python train.py --n_layer=11 --d_model=384 --n_head=12 --n_kv_head=4 --head_dim=32 --d_mlp=768 --vocab_size=32000 --activation="swiglu" --norm="rmsnorm" --norm_place="pre" --norm_eps=1e-05 --positions="rope" --rope_base=7160.0 --rope_fraction=1.0 --qk_norm=true --attn_scale=0.177 --bias="none" --tie_embeddings=false --parallel_block=false --extras=["capped logits"] --init="orth" --init_std_qkv=0.028 --init_std_o=0.0 --init_std_up=0.028 --init_std_down=0.0 --optimizer="soap_variant" --lr=0.00439 --beta1=0.95 --beta2=0.98 --weight_decay=0.034 --lr_head=0.00506 --warmup_steps=67 --schedule="wsd" --decay_fraction=0.94 --decay_shape="pow" --final_lr_fraction=0.0 --batch_tokens=65536 --seq_len=2048 --doc_mask=true --train_tokens=425700000 --steps=6496 --dataset="wikipedia_en"
Each number is 500 + 25 x the weight over its row's rms, rounded and kept within 0 to 999. Layers, rows and columns count from 0. Numbers have three digits each. The size before them is the row's rms in percent of the matrix's.

# layer 8 attention value, 128x384, rms 0.168, rows 110-127, columns 128-255
101:474492520543499523459516539499469527514505485497517474536470466506520516489468500506548517494446488482495477500483438481501479505531497481445476512463493495483533505538524505511520486459469492535471465547520474482521508450484500423476518477536496482481545501486481489499518509449508486485507458532550550512490500498557495509534511515488435509491466523495493496509503476491529470484532
098:447453529513517437540505495510586457517466534512509479514539501490503556532505496514476479475516438520515515496500498498486501500532477473486533455509481512526522509517502507524515494505472488498468532449510539502497505541479454504497519527506519522497505514522499520507495496548458508508495512509506505472515473480515465500504505433549539509499496481532508538478498486510498517455473
101:458469501496482540491509502498535504503560548491508509465503527508440509503476507469466455504449499528468480495465478489504515485552498517500489509506497491539451535503489441455469494484465511482503497469556483507503476489465481455454528507498463475510476497545509500502541473525511488490465521538531479441517467539506456506502452470508545510456512529473449505475508477555463460506482
109:512492460484517506489523533500547491534498525496478492494491489529447517519489447505494522494514541494501507523509493508492439451500496510517512437512497505448469511529504509490496517505507483512496538497428514484497483525504521569521526474488488500486497457495509482505502428478507511481512537463466500472523495485490459505495484529538495485522491531524495528410487501521455479497483
103:486507486523441548531481490494465537461466512500525483506508499494508506497501535502497498482517476511537506478501483519473476536530470487510517479542482497521537517555492541496519456545540455488517467487480497479475456513457473512512502510545517503500493494473555531512483544522519488499521487510477501486511470480504461491494500481487513484469537503511534509555524510500497480480486
106:500504533520475532514481487526493503460526483490502480485467530511517545495517484510536492502455488512470518456480486484468534496530505484532451495487511468464544503474472439493506507504526503507476512480505507461545464456525516467507487504496475513446546504505505533479504530502484515469507492513454476467488480496508492524502480511503426481502501554490483483475492505475487486486499
096:519516528519511509434500520494514491466535472470492524521494565488477520465484506494494475502526494471496527467485516548509497499523558513514517549534520488490507475497517513489477516481522514473489472505492490511465496490505481502476484507487478500513467535530528483479540493506495483463504476526482496494499477454519466505522505505515532466517502484526490541527520461510488466498485
097:490502561502503534452492496518478502517521502431441479543481509518522516538456544540479517472482528529543537520462483512486489513519492476498525500485463470489468557471557508505489483523494488485546514515540546485486501535489490489483507486467547529490521526530476507489464497507555465509481512474530488496481482476523474529495476538491533553490520493499490528520527520533499504546495
103:500477495491488484497514511517502505453522489522484479459459476453458480474497510537532528518477506502501502494491469509449490512501481515504518504506535543482520513536542528463461479497438504506505495511514522491521510495549518486565492476441478527517494466519454478456528478499512484481488487505518493505542477511492534506444536492497492455470530488474456493530564494488505521518509
102:475472498489448495519502496525487506472474506488528529537490502462480505487521559479507503522486495489498515506475482496504490467502501537499497510472536518477502458512474516487538524491522501488485519514509538535507506495526489473475514474520546486499504493523511498500456484540505497491540485509572537478457469525473470490551460532457467541530467488499535511516514497462470502472496
096:481507500539471519492490505460462488457496508487530476498500480489524504512496538487488513502452473508472491461484517504514492455536514496483576493535506504466506536491483514498504507466513549506523537525530503523508501507513533538425461486518465479522479507504463476485482465512490514458516511515504502471499489512525488486497516490483522519485514500518511451536494516496489465505499
106:496488494497496510497486500508529453476506475483513532491480498550521500507515489491532503532525506501474494474497492529498466502436513515543498541473470510506495508480506446479499554490532488504508492475498473536522512481501535498441531485495453507489508551492482501461495511523480518495501537478474501503514524482501520476481529487488529511464507490502540505533516486465479526502528
101:472458555505501484505511491519511496483517521484489493522525496468520516503478521477482531484522462489465498541481500526500502495521566494493480474546549536512529520517493457503515495529488534495516489479515502490522526497464452514507522532454487513511466477536465519496502511518537504492480551506471493452522551477479514493462533480496492525482479519515551472470506521482499504542475
100:479489495499503514563514517463458500564529505500480506436513527450507522452483487483512507518505501522506492533482490484533508480472484509531509467516475495511465513512508510487495504496463486479539517490480486532475491512538520498487513482524481504504490518488520520482526515512500501507488539475549493519489467509503493497473456504470526496489512456507483540519539485491497527506526
090:494505513471513504520469510535488495512472475508434510536464483506506477519459506514535526534532533493504472514505511461505471479505510513485542468458476548470471508494490496526478532516487488479518527547494529503483462501518577475469550498493489495501545475438501506507498515489504538521541498495508504500513518489549516535507489479468495510512493486518508548466466490516498501533516
097:512515504450495508553513562483518504504497468501509500501553481486502481520548501465518512484495510492501461465485497481472472533518462539503486486496575533491513484509493520485491484554517521493429474457485485494508510531526497491505416471483515513454502526477482492498486537507515474511557540486497493477503519498520490461473487511508501503515486470519514527488467483457531498534487
094:510513483503537546492434520507488468499518497483554479498499514492428539490496491460461516522497477507510471480494563518486497492493513461516483534511494488528489500491477541526478518531533496444506479477463478514498520486512462473468502519498479514515470511479489523510476522498496483495532510511526526535529505497543521521476553475497490491473502492468431521465497535491482523481507
097:485479480475493530483546530497497508490506489530536526508540484480481517512507525470497516514467460477506486516457486492528488500534506515508493529543521501440497532504500474503535518509492509496524515471473519469516446489499506500485483497488474544521510500533480541498549505529495532522527503468518538507472503518516480561501459491500494487519518461533457509475518492520478487504461
# layer 8 attention output (transposed), 384x384, rms 0.157, rows 302-319,334-351,366-383, columns 128-255
104:509505471506489481503511473490513462494481491490523480522492490472523531485488521476486512479483503480482505532489470527474489522488491490492563515495509513501514500494491477513494442469491528520535469508531496516533485495528508515545518495484509498512499495438523513500494495548468494513538486505463482540501495484492508475518522480528508454503425514507476516524455525506475459438453
104:526500521488511456499491516491514521516501489508499551499462506487517494503498523483471532485562482496544480527532502499462495515534481485546469510459453453505473498482496493501536463495522460478502507496490530502515434527504528480610514519484491508494520523504520512503498456566491515529527452470509503502565487497518483501501534526520550519499509483502547497505486509503513440506473
109:513510471437491518466478511514506468513438490511482505510509468499476461556518500466490501506480452506504503519508477448485546475452510519509500491533449453509536519478508492465445513476526494521508444479546476483441481492479484509535501450468503484499517518466442549519480485498478489496516517489505478448476472475538525510478511509508465485499509507523514535482500473510474525499515
103:472507464448539493552477510516475462504499507502515525515492508526486556528475490461504467505508536489545429547446497513495491501486475556506457479468522477505488520507518490506485524494512454501484490503498477474487473486501511517498497496500492531509536515490492513500478483497512501441512523547487450498517516484530510507480507485535479530518506488465472551514477505505529476515510
104:498476496531445502499513491505472468486478528461486559519496476466562495505459525476493533510464509533500495568534513487460472500531507541509496495511477450484497523531538509483494485482504520468493482507482540462514473534506517483545456469490473517481486486482524496498464483528488480483512540534508475484502472512528532500553491506525517494495477496499496557483475498507475469508484
093:508495549544504448490511520520510482499471519513540481535470479487511521476524543479503509521445490558503498511519523498489465489531462518516487484514496501476488518510446472504510495513545518516501503526504484534504495525517513500454493518539491429499528501485481473543517454506502514535490515508537486491531456500545488491525483484504590490506540480504515505505497511466483504479518
106:459479511497510496458483524505485478500453482471482505511520502573486475474520558494462506501461509459472522424500572541500519516465484475498470526533491530475491486501509492450521525532515480553450518514500487454497512501506517494501503525481500481476493495518493506513489492473533485510508483510520504551492479465507490505469524484482506514480464499536519527487507482520517552499512
107:459471491497504479511483508521524494484482493462479487490489491450511497509454507508513502455464493511508477505511458486501478517511560529471519482465512497495545508539551556510487508513486437478507498508486451453502512533538529504482485458476516491530541505544516478501541518530461483534489484513497511527502525455481492490500472497518449506517478485509510539467476488487523500489553
114:471511492453527489499504510518483505495518533471537457475464487472457481464482531471491530499496468515526510516439462524528470521528490524463485467518517508516494508475511472507508520488494489550560499528530464473523486494510530514486511476498517478512521506464476474561524512496487493499498467505518508534484533541502428490545513500498488507454470469507480536517491478486500534526537
108:512459542486504475509499496474485513465472485471470564503537506517524532518489525496515493477526485487489479484514535494534532506505538498500465544474552466509510445502512528479491550465548486489480480494467513456487465539422492504571544473509470548508523465501517509457458510455460510491505522523497523458526456469512490507509515516505489507491501518531521525482511482499516445482500
107:512530484430487512496505517541501461505493481474515478496520491488568512490517475433507540509545528491503541468516496514485428503516454490521516484495502477479494468505473445509494456532494547545486527529521500437494501505514482494507487484518521515502519508478488501540491495452527493483507488480465507532473506515543491504529483518521492550489505503500507480439468500483518460460525
102:527483499476488568496509480485486510452548495496545546527550537507471489471455508485543526488492494516502512505485486524545503520503505500526508499502482507496488496493488498501517484522515511464499511526513481491520517452501527509529489461436496522518466467519540474451524483500449533492520465505501489488516513535490507515478521483517454459497497503511464448495498490464488489489491
095:488495535495495479531536478468443486504485497524492495476485503477529461512485519528463523501498468501498530495514491497483481510486511514509524504465489502489491490498512451506540495522534473528515499490462554517524477534448510490564516497504510555477496485513503510531488467530501499476507478506499463509473496573501455479482536495503482476508494506485567553530461457488486485491471
114:516486508485500489505509502473512531523482491519474511473508516566548507497506481476522469526478421503494474519511514493496520495526483540467475461468523461499543499502466502521496531514508519484494481520471491501446486526466513554532501507511478513474479497495470514461453564504517500491470544478488503462488499469500520507491500474504520499519542532479493532498532519508482513481500
102:487498504462491504508505529555535498501443497484499492473525471552532530491445509479488521489459494474535505502496449476454540454506540483484452467478502502504501498515526508503494503510462535500516525505496496503493464506513496494535491491508526498493516508494517485461469492523502515456491523504536471460512520495509500515474495485515451456477524470463505522500486491509507520528514
107:480531499469495520486517543480498472516516551493510532490511535442512505493457533483511522511505490496499513562492502472493464541491527515521482469496513491488511481526496478464497493485544493465521497554502482546490535557507483483497455501483569488513492476505456501524480528477506513526485487469506464486526540500477493486507500531488487546532499517527471503477493491498495486537511
113:505506506533481492499484496494504500482568526484487479502519498471512522483479474509456525502519507485491447487482510520510499489488494589532501510508532522462479485485486541525512485446510547481535482470529447556557467516453507464475466497494530505521471504518475488480465485468478481493539516507534499479500516506490440525487507500538506483512464510447466523543509526539525514539496
105:526447540454487503498489493477448495489507451478483509492536484469506572482468515475506470505510505494490490525468506512533551528490512464492526478485520486526466447535532511503459477493499531447511532526530465507492471451508487477487540489493501503515509456524524484509478481511489501519535525530456493503488523468496476490500511525453453510539523503454513504498493435517476513477553
107:521500483497488514527550479481498485508577533549479531464511492554496482503483502525490486544519462493491514456489477466522501457533513519508473526488529522502476482507510472512497520539503475502480510486494519527475513522496526489472514500482557496519505539562511494483529505455563536503509514515531489507485461498514514533499492496439471527498512484501477506476504497448519526513504
109:517490510501545483521519487510478526464496523502510459452500477507529493525500514491508539487495489490498569476495506509531463521490533508469555505499527485498503468499497512471473500490463519494493460539488475470492475477482469509468517482538508494490507495442471459495486572448444522492495479531512550494476509538493532516481478485461528510511447453516514509472525484508468522528522
107:504498515505498530522495511497527543493534492468524495493457507474518527445483480509507458494488497476520526463491487481476489497499527484496526505511521534467511459537488528528493486534497527474504548511475532432509515493461505516474491505496467511510484502524526489476527572481501465524515469479486512486473485539467501507500469494491497496480480510461518526482514519533523464523471
097:505520497536478542511515488549522476514488500595526440520493494489523475483538483534516471480499481552484497479524528460492485486502531512477497510463455549522544497493503527522505539496481508463486498490515458494522514499491500467465502461474477499458497549515503461515536507478542516519476472513523532527528498524494506516497513514472548469462471476494544503521527526464523480505526
104:499524497485534500503496496482502583488533491522500454477497529521494465481521490531489500479469478487538481459479509527483496490491544487509488496491488561494512477470497506521504504501545463529493462435487485498462507522489477560535558519515498488492488519507469466520525520506504512441498434531494487513542485508529487495444542476497512534469461496509482450511455508441518495484506
111:479490470509502562486486485492526526506533524472482515480503551529517513479484515481513517503486503494487527511502477535496555570495516510472512509489515483510444487478479459487509504500468516489482516478540487501503519515531552489518506523484479498483487470506463463441499539497503477504505487529448499481455529551486487421484496498509459487505490493456526517523470488527513506510480
103:504455503484532452550522471506534491507536525492525501518484519490478505512471504501462500492551473455521495507494509506490494464505524508522537527457520493541471541474515495543510538528509542501541482503476480513486499491501503479475510506518517498518525545437479493490471512511508536536466538496491527495537541477532503474486456529485489515518552577541476497497522531478497477492457
103:488468514506512534506495480498521489481503502460481535507476535509450511522497506495507501529535503536520508496489538484433484508475514508546474487504505480517474489487450449482486472511506511504543494518532503527496522462510481513500474504485546491500467529489481437512531522488519543508488514477523494488497530531515509508506490494476511502523491543485521464525530509506500522534504
101:537512511517494506494512475482500568495489482510483572515511510527487524473458523476514491489505549563531480464504504517502535480488522490495502526489495520511523458504495521543494461480499528434525506485514517483436489502465468499482510487507496488510506471575522518497514518528545494515517514492522497459515506443498473519497500462507528517525503506485556522487515448488473484498493
103:477492452496508470515523460498520472497517533523529484508515489501458507510487474454515513523464532476528536481491513510414477492464471533484527472480473533515555461498460480511499475477465492514492457555489518514547514513506470482509507509511501490451509511505492465530514492493542488493469518523502486486508502501508534477463515494529488507503503524505505479512456519509512474448472
097:528527508517496477548518535492543549471493440526449503535445518487461534503452516503511469511497492493548480533504509483512555539504526545489482493511538495513479540503498483493497494466493533509503486509466463481503479508497469515499472472494547494490498510510490468552527518524465501492506509498543494489551507469513506531480500486490520509463504471503511505520491505489493489524489
107:459478525492473500479470549535522486480426519499497503516518545482517528504463495469506470489512509474469490513509538488507536530444534513500539502494529493511494533505507544461516501508495466494518503512508487537472491547537476497493479481504551494526526534544459495528510571465495488516464541472529513488512516458564554502485487494503522506540489480484490463531471512523482495487483
100:467507492509481484471499565522457454495492504489506472512510528494524542463477523505525531491516506495515493509505484460474515522435506494515490499524482487509531509504493502497487463512465543478473528510564553523478527499534453466459525504485500487543479495465435505482486530497505520499528520494547519478519511522511517505499471487443533472522449463486490485508508522508493501504495
113:483509494471515515536485512558498486523516507492494504486512487433489476514471502538486495471462495549517466470530517479513504497526505491518494537518482489505481499500519541504493483500512479489493471525500523513479529483498487478502519478507551455534518506484463462493522459525483472468503474526536499521464467526451520497522526505453493514486461496486499446542487471493497556506519
096:475513472509532511499512460479540483493536511525540496497506479467478497516484518505477507520494499510499473479465512527470535486508505516507532507472494484468510485505503440505535475517524549518492487502502501578497544471482505511523505463550505480491506508511500504463508544481509456509505498496489464487472482496509506488523508483520518478502462527532459494498453494488492504506471
107:507447491516496501508541467474543502473517528482511534470495525504508453500507508515528476534494526478472515489503503486512503550489490498490488510503510523511458483506505521548505544502476479517538565501463493493510468468501549507517546505515428513546542491514509456502453532514492534483466490474518512488520475442491526521489521509528507464461462461477522535552477484500511535470482
096:485474539486513542466500464501488520499503476494496506524490497504534457543495541471549497519507477451479559486522523469519520498502541494496514541506486442508475516547493542476508513527476456484503526477475458519469515480543481489473527486501486485506472518469496491537478503534529511506521543529486518488496510489510501498500521502487506502501507520503517484460501543496495467490500
108:490502493519516528521485481514500499477499551487510472448510521483538461503553509520498480496470505487512517487462480486508471501516497525519499545495500532467500538463514504531530552525531478482505536488480525479449525477519556500474447521544486439468506543475500506489528541479503497490507490457500542546498500523497479510532519497523513480496517508514482517487497520520554507506503
083:494495500538514519490504505510522518506470491474543479479483494524451512502551472481477524495514504540512493521469567475496490481451514503551473460506448530513541473487489505512520513542520517473498458526486478529484521488488484512474468490459524553500449509500522504484507526447507479466483476480502509519491492545492493481469497473517496496524514520484494543512488528496518486469481
085:501538533518478517487531475517476505488509526550489525515509500488491485479488488527495520510506449549483491487442467524493519448532497516522542567512534480440471524497525555510495512505512461521443495470499521555481524475509502499512479490490483477456514505524495496493513495499500490476481450543495490484483528537467527491464515546538473451450460487459509502523496503466513463536506
091:473465472438492501567514498488476487488515470496474506533548479497491496493481494499508525514510474530548506486494519449501509532505461490555464507520490487528477474560507504501512481496498471520522532528493527521520543444501513489507527528500527529533527491478498496539501495494516485466501517466497496493485486480521471500489493496495452486550488514497529466491520497526497472523508
097:512506486502495492474516506467471524507502505509545444520502526496497480474489496495541502503486495497495532485515444550518491535477509466509528477500466563517521535498493503489502464505521549489506498509512499458496507526498506485483488498488499559504483483506501520485518557476475478515500488492495491531463462506499509483475503488480535481498483513547488501547514481512499519548462
094:504525498528448514477465514503485457544519524455474481512479518495473495476476476532501500459488512536469491535515476483470538503463515484484506484527508484547497522479543509473507506499490486479508537479494531543526515489568494477485487516467477495506483481507496503492495497515505521464479520473545489506540500515504527489447505511517465496506495482464474512539472494449502531484493
091:511522494489520508476539527493532509505461517552523481449508535485497503514481483469445468525483487481477473488483541511514523478483496508462507521451494538511509468452489536498486502513459501548493454572505488470491498502484466550502515501489487531513478471477514500519506505457540504511487502519512462512480475497496476487498490467490532486471483484502473495493466548485449519481545
087:472493479480524462543535536463520525482469505505518495533515501516515518519501477529494514525484463515505524516521506451495476521498453496502532491495538508518519491516494533508454550538471457527509476496524529453462475480468504500478502464480515509488554540500525474510490501513499527543466531505503517503494513489480551479480439520454473508503445490455502500455508525477511510492512
089:519512479524483476501491478434498494504531512501513515529478506512503493495522486480529526521483491519488525516495468512498484488539483508499510514519486454465486466508449452499474475459500493516435512466507541458483578469522475475541514469505488499502488517470512519518494420491514521482497511458493473525537502533468495490483497500456521488513499498498520499500519502478535467486487
091:544505517485515490567505520520475494504511462491501474472530472534463503509578492523448490461505497544509506486465520464463515507478478474531489511460537526511562546533515478516524467508519538501528498510483517511506508511510488539460479523559537522497473481470484554487506454529519498491507499474509501484480471461505484505499483473506507517539526514556526517524526500477476461491506
086:491514519534501503503514502459499531476479468505517488484505491522442497499491496515480500578486508482503512511520536511492479513520496509476471527472501560515492493516569494485506510555493452468485460520468491488496478485526524510476499501494488487547493531515537465454535487523515564505459484491493539491524497458522533519527468473509520494435475490513527473516523490501468503453476
103:469518437467470508491514502525505527529539534466517536523506484482497524498443483480544477535479486535478454523511456497498498503519508515506492479488441472515499481509499517488493454471512474527475492518494525551493524480540496500509494481526509453492505505508484502469506508474523456472509484504492468513480514509514526495472512543541505506513474476501463496533527475517511543458494
088:486533483523487511483481536496470509530455467495502481518487529504515527539444471535488513484517456498471511508523470481515495487515523478517530458483490489520518471504518561473525525514501497492477520492509540504515516542448530509468491547498509491502492514535535523517478529505477517474555524518529472485473512453485517512507510488539490502529493566483472522496488492541509464472466
104:510534484495502512503523553532518470477462459483538463514481519485526489490498488470504488559470536487511501518521505509531514530449500473458477493496497501535528546504505487531458526480429525495526508510518491456499510474495546477485503504536526474530517517507490486480461484517541503536522506498474477479494520481470477479500479485484522475466527447486490470462481549536524506505517
085:511503467490546492514490493540519464523480480498494480492497512494511453528566526520523496461543471531511529493500511519463508455505512499493487495506482513496530512484517522523452467523528469517533477506482541536513514499485508482497501501510505484542525506450502505512496470524508497479486515527497501500525472501511503517460495502528487530490509496512538552467511527458518490488506
094:496531498495486503524499501538498510488526462479502525520498470491534520497534527497556462477508473484484486501464505502505503500506498484516473524537505499497480545517498489477541470473543530522517522467500471552458489503468503514487480499499507490470519476511488494512460486528497480481488513502480527544489497491477497542519522533484500493476521501532477487524546478487559476539491
081:512475494554494500519442463464508510478527504493494481500498491492468460506517542532489492512471524479531521541500516502540520555480514520482449497488516501517498464496479473462488558483492535489533544478496497506515477484516582519487548503523494515498528530507515481533503495521481478474516531500505520494498486527524487492515559480505498540450516502491474461509457548557532508551515
085:512515463507461494514535503507519521493463509536496512505518469525503498526455478510500449447477471484503508466526518486467494454489539517495530493477527498524515480471510477505526504427509480505474489479515473524485503466502489510514480512513522464473487492484562518506533522502531571475462495477506538528517484560493536512501510550502518501464485537533535499492519527515510485508509
081:516517494536487489496481460502464500485544492512524512500501486509496495490476492520476495490480499509466510487530452541516470533451550510490478474482463473491509461477487451541522512464428455522501484489482508580521517496526514504516541517497543468515479506490489496522499510495512522505495536518516486481491513505520541498476523446508490535485472507481500471507501492530487474469514
# layer 8 MLP gate, 768x384, rms 0.155, rows 0-12, columns 128-255
100:465533497490488493531490476548470463518476513499523519509504519506560512525507499503478470509501484546524520478510508462456473506447507530525523510465516514486428535520513506495483539493445485491529464490538484543493514462522532495494497472528487464467533515504510512538511507514479465479449483505493538507488521525530493516508497532506472521499498508500512528462511479521486519482535
119:492512491502445500528505444514518455489513481514517485493481484487496488512539520525530523515500491493514530475520506500509489510504476502482555528481539495455452523534519489455486524529496524505492512499526482516481480528522519536479476526494488530478523520487499511544505523473502517457518504518511476513463470528501519503428511467491456495482489519509501507488511506499505467520490
092:532499504491475523504501522512504550493484458451496428524502480502487524480531462481523465503474495466482522531480479514495476506532489497537497502491509481464481520528500527506488497484473520487500512521467544534471517534534519469511548523507466479535508481566546488508521517465493494530495538519526538518541515498513535525461456522488527517521489523506489529490470499521549492501524
094:525485469482491533499468510497516534494498459476527511529492498485476470510494516556497519495499502500527518498509488454494531512474479455490485525472534480484492515504515485490492521497488478518487505501474481479485474515500540483513512480487460509463501488547467448487537527460476454442524471494501522512518508492491497485461550508516486502473466492460505509508476512504505506502449
096:481468540471531487545507500523500495522464519483501486547511474506499500490550489486511521478479523518532483526487517511523452502510520493516505486474484495479509507518512512498520462488476488434527475452500492493491483526450512507479488497492524496510502547500482508537432499514468516509569524510501524530478480520478500502471526512520514516522530501488497452499475495495485481491474
094:509497497420515557514496484485472487514504484519502506558479489461499471504500497517527499495451473501494507511480477548513508448497545487472516472492473533488521480515474442475534569533523503542491466474456510517524491520524513520497499484487487497509465458494491448489471446478465515497499494492477466482486495496516528501493543541527481512494500518522511490492519458488506521515501
102:447528524506498492461487490529484485473483502492497505547490487542524498445498519437486511525549526547532496495515505526480491488547471468528466531498497495482487495507542507486487527479506461464453446506496545486485498476465502514535531484480491514502504511486480492470516503490529458498471517474534497468519572518516506525531504554517510479491499506520455484500501513523525521512482
087:488512519482522490508508504547510517499503523514487520478509509490447501460424503505519517480473485475477460514508490495466520474483483491468519460458498483497520527474496483484526411487518489522509526549546484527514500503504510508506448499483501492531521493533523492505548540472482482478481516520522442508536472471478486502511494533496552514478490479477498482512503533483504464520502
103:522523534495505465528504474538505510505520515503513491540457540517505480497551435517479503515524502513533507468482484481495526503519497455474478504510495477569507460495568457506474511492518516522487503483489493494497496465492521489487505513489526488490510530512483469519494494507499483476504464494486469494451458495531498527455499506494528484466458522461473472494447510552482506500522
099:534516521500510487518502474510468509511478540474528476524484514496506501508512461486547480502528471460501408548508530484480452517520545477514536504530489473514493491508495468480500487507499485531501480514515539497468519517552491517529466461467496511500522504468543486499501472524483507509502495505506450495509496495522535470539501513507502489462552508481534498467500499512518501554504
107:501465451475480528524510504534533566458483463510469518539494503548490499497521513492485507501517446507487550510512492486463505531430532552499467528510504531532487524509533453517497482499504510534514483523518503528531519512538494512530517493550479531508534466500476508512466520493484515537538488483483481485488474490517491482476517484464463490488457476477494478520479509524510465558475
111:501517486520511494560554530476564467530498474505477456496508499513506485491528475492489533492535534497511526472489526513548501510505467485495507548495488508463525505511514484454476529451506515504492432511476482478536513496487473499547511499475524457539496471472516502476539496510511513511446500498447500482493525476471546524524481520545462491463496511544496487503487502527493537502485
106:503504489502503516521484511501509527520473533545524509467526468510509480501549545511495502501506515472490488503480480559487445503477497497496468496521498465499517528513478472507514512475532550488487485549495487481478505474455546515508519500479455500487498517527512537484443515513528490567514502505477538455502491507501477480470455468491506513479522506488491547477493468480526479502530
# layer 8 MLP up, 768x384, rms 0.166, rows 0-11, columns 128-255
098:497551508515499495507482494528493487490500517457529521514474473504515490524469491537535468506541487525510509531487550516513559478498510478471493519523509460543479539524453503475522515495531479505508460504496504489498486497515482477510497505475537540512524508531506505517496535467507498472527495495440454517576488534522510483542483462493494457485500462529491517501501459477510497507494
116:489510496514503509538519441495488412499518534493508497480511493534507505502526508545531474505519520513492500471478499495488484482501486499477491524505499505477502527486541488465469535479506536502476529464535484467527456513436487460502525498510513465508472514488518482505499507498452521472538485514515533509533497551554453511461476445511511490491479518500557538463517489465485498491508
092:516470487480526517524467458574471511519517538511519519481537516528487487539447495475487489529531532510514524504506484517524464502531467488487457514517481485480475514501537481525485478523506496486482497524511495496505542464503478521509482528491476513475511511499504510483500486525527500526537464526545523470531476488492476518511519501443500476485522468482469446505515514497524532485485
098:524525534541479501509512497476491513500517471525506512486503534522496487520528464466479467514513485541471492543518538532503444489514457490502519531463492497465508491509472523491510531456512505497458571504485497538516537545507480533533491505459545503551548487506512505485468478508478502568471505502535519492480478460479509535550472471471493557495492525548554533500493465506484503485501
102:490497454508556448534483493517508506503508512492486540499505532518474513527470463471473514504529460503496500461577528535546477494514500517471511493490485539503504505518481478499490515520476560478509485501506469500549467515511465475451484481499468523479534472499519535481509510531499538475483510486515504477525533516538515551538510455464476524515501512481440500496494495488543519484507
091:471518554502498473523469475490503467490536492544522519498460547466538482531522530520504468514488548492446455476518506476499543508507554499476498507467536550478466506521469477503478530455491472500521515502554504538514491510472509521530484509490478517510517472494516519530563470472507482519505522486484476509492501484517512490529552513466504530487499470483524511492485500490490463465487
107:503536491523487488503485530477500500511489449490518545480515524537530521526506539496511552534508530531486477469503445505548516509536462504490514522483488535497506530536517539516515487554488479508497492489466492555518513527458495476487536510461470511505491485517510500505464480482534470475523437447506496488483496487518506519518550510496479486465476535495470494497489479500471460564498
086:497512533491515493561504496530497513509509518508499503529492459457511452534530534481524495539509472488513524526479575501463494507522527537494504525508493466490523483492498512489513503507483548494476500531507521536561527493486507503463483486488534510473470529517494503490462497466506488535529526471523482505499488515491475476465521528507468524515563481465482524489516500509514519466473
097:510519467480528448486524527485476450493450537465479537561430497505502509494485484483470503518453454522458489475451469535479475483494500511496494476513479458522507480518481549476526522470539496517496501474470536508526472524486502445526523544506494505456514493522478524487479501529495459538484507517513488496509473507491508486483493478508498511487470480518537460486486499520517467497492
098:515518482495521500510465450470497565450496493458515490541474480511507450515494488514477503481482442505469514506463434572504499505491494495501489560484492544497491527529518487538516513485476499532499417510520491492504501489480488519488453531500469463507483527480497502493450543524539484498517513477534475477475510554452536503504489516531469473511481522490516480518498518517449474560512
106:496564469476537516525488511542524502509528489454513499464508461516506503476522489492526519542505476533488518475449509497541524473495512532531462494488447534522537456513510500495522539535509457503512458505490529483477522491493488526525466473473492474511512481515486539533494547506504488495496475458515519531506530474470540526482483402488520501485520526477503498529470514529521514504460
100:493486529525471502519535528464558514489527493469572524517512506543471484507521509472453498514492486489503509530493510491507479454483485503485534479530505518509482474510542515494461513520482485441497519470498461492508514519486478548545504468488529486503458471504482487483457480510472491550463546530511476499508508499502478512530486506486464485530472505505480526505510493500494534480513
# layer 8 MLP down (transposed), 768x384, rms 0.163, rows 0-11, columns 128-255
096:500492480496488518563483469482488461553508486480481501492479500546518500475453533515509530502504492457491480495496524512505536473551529457493473495491492511466481492498497486499546525472486515480503537481517464498505481480441508511497483537484507479511538501464511472473487500454530497441492474495488508480515514513511519463535509483480473510500492489557475496464460479549483465475480
095:554509492504488537471505510500499492469541429486476506458496488472513473426555508516490499503517521447535473529481481503473486483508497487496492500478494507486467463520506509467517486516515511429483454492488504476494459511460522505472503504496520538482496525505507512474487476515522509465494470491476543526496522464507498527501492526457497490489449455492550525513476495460508522487495
099:498481522496500508528520551501474506547505498525492477478521445474495470519502518525501516516507540548531504527487506482552481521476519452483488520477497500495464498489494512515517505521443508519504499496484526468460489462496483510487460516504493485504509520465463491521469477562484452527484508484480507517530484512540499483481458500458504467484497477499476477520442488520542494520504
101:514509506555493496501516469485528469520520534507503491567537498490514484498504466480529461545538516488463482532519521540495511474528504539496514521509524547503465497487518469454433483512491462523468467518508507516531529522534518518501467504469507520533494497498509518484469512473514504501455539479513489489514463514489502433517487507513478478537507475517553521494468504520537481491512
106:486483567456485494471462526521508520496480480493443517525507518488491464498446481468476519507525511510500493487524480506536486533500468490508516519508490486451491526500510490477511449512490508505522514518499546511482474523540469491511493446516500502450481487514511471476485512489507487524515516501520495544468548503507531510504485460493485540474491502433511512481541483479479490521526
097:524467486488572487531514490517501470491440494463479526463514484506505502506492509500479549502547461483518501482476455447521504488476514491517477493518527502518481510478498489563445486490475493516444477542439521544492504484494502489517516473526507495512509455462484476493506535445489497447524538494476474521485495505481498519482496417443497490505471494527494511463466499480500526489486
108:506513492533450484506489513493507512475539464481518483489474488500449499503541551506513503500493508531535508488543492516515485448540464527463486502491524499517502509452539511483459514454546527453447487482493491499493533502507519479478523534481502535500490490483540461453517477531504508515521452504475458504534467483487460522584497499488470502516467505518458452480494523487505467524454
089:525517466528555465476528504429502505533490529526506478491507525531462476502537498490470512479503484487469503518490522477483498484504545508527513552447461485450525553508493485511470493481496522505518500518508523498498513483478516514545548465500515483530497486473511487511483515532501479474539486497510524492536478548521511498546506457474503477504498518522547501498500429478484491529520
099:475498470460487448468491474523485525519509478514486489487496501520558505506528494519482501516513515501467460467530504555510494518517473525441456488505511477482502492531506477499509512536490536473516500484500484484468531528469524479508523493462513517494443477508519492464470503518476473495553476516485502536456531479525526511443548498460430480471523490480503492512493568503479515460537
098:502491483510497500579519485495484504480497518538485492524468508539512522486510515500524462484506507493444509539496488481523491499514503495517476471493554459497444515495472529513521504532478521521506470498530485514509491521498447574571454488486509509490509501506543476454521489500464471507521490511542528467445492502508488493497517488524454494481498512514467499488489529471464513522508
106:532506469555483497530532513494519520471504494507497470487543508507462499496464493509511471522516471523551514485474508503510489497504532550487497533473452504488493526503515526496503462514512457505488445492504497492507490530506543507472451530469547465495524546500442486519510500482468460496465473494537504522490484482512520480506573450452496522483502482492504521526499525511508453533486
099:529465451499516483462513560488527500520558570506534492483492490551425544506514489415477518522482549541526504460489500462466531488490495504501542476470516511493552516501513532475516504478502514483486491493518485476488522528511462528514530504500525511501509510495508527467508484533539501473526510514540513504486565521475514533487500467489522525515475521501481477511491527523477555468504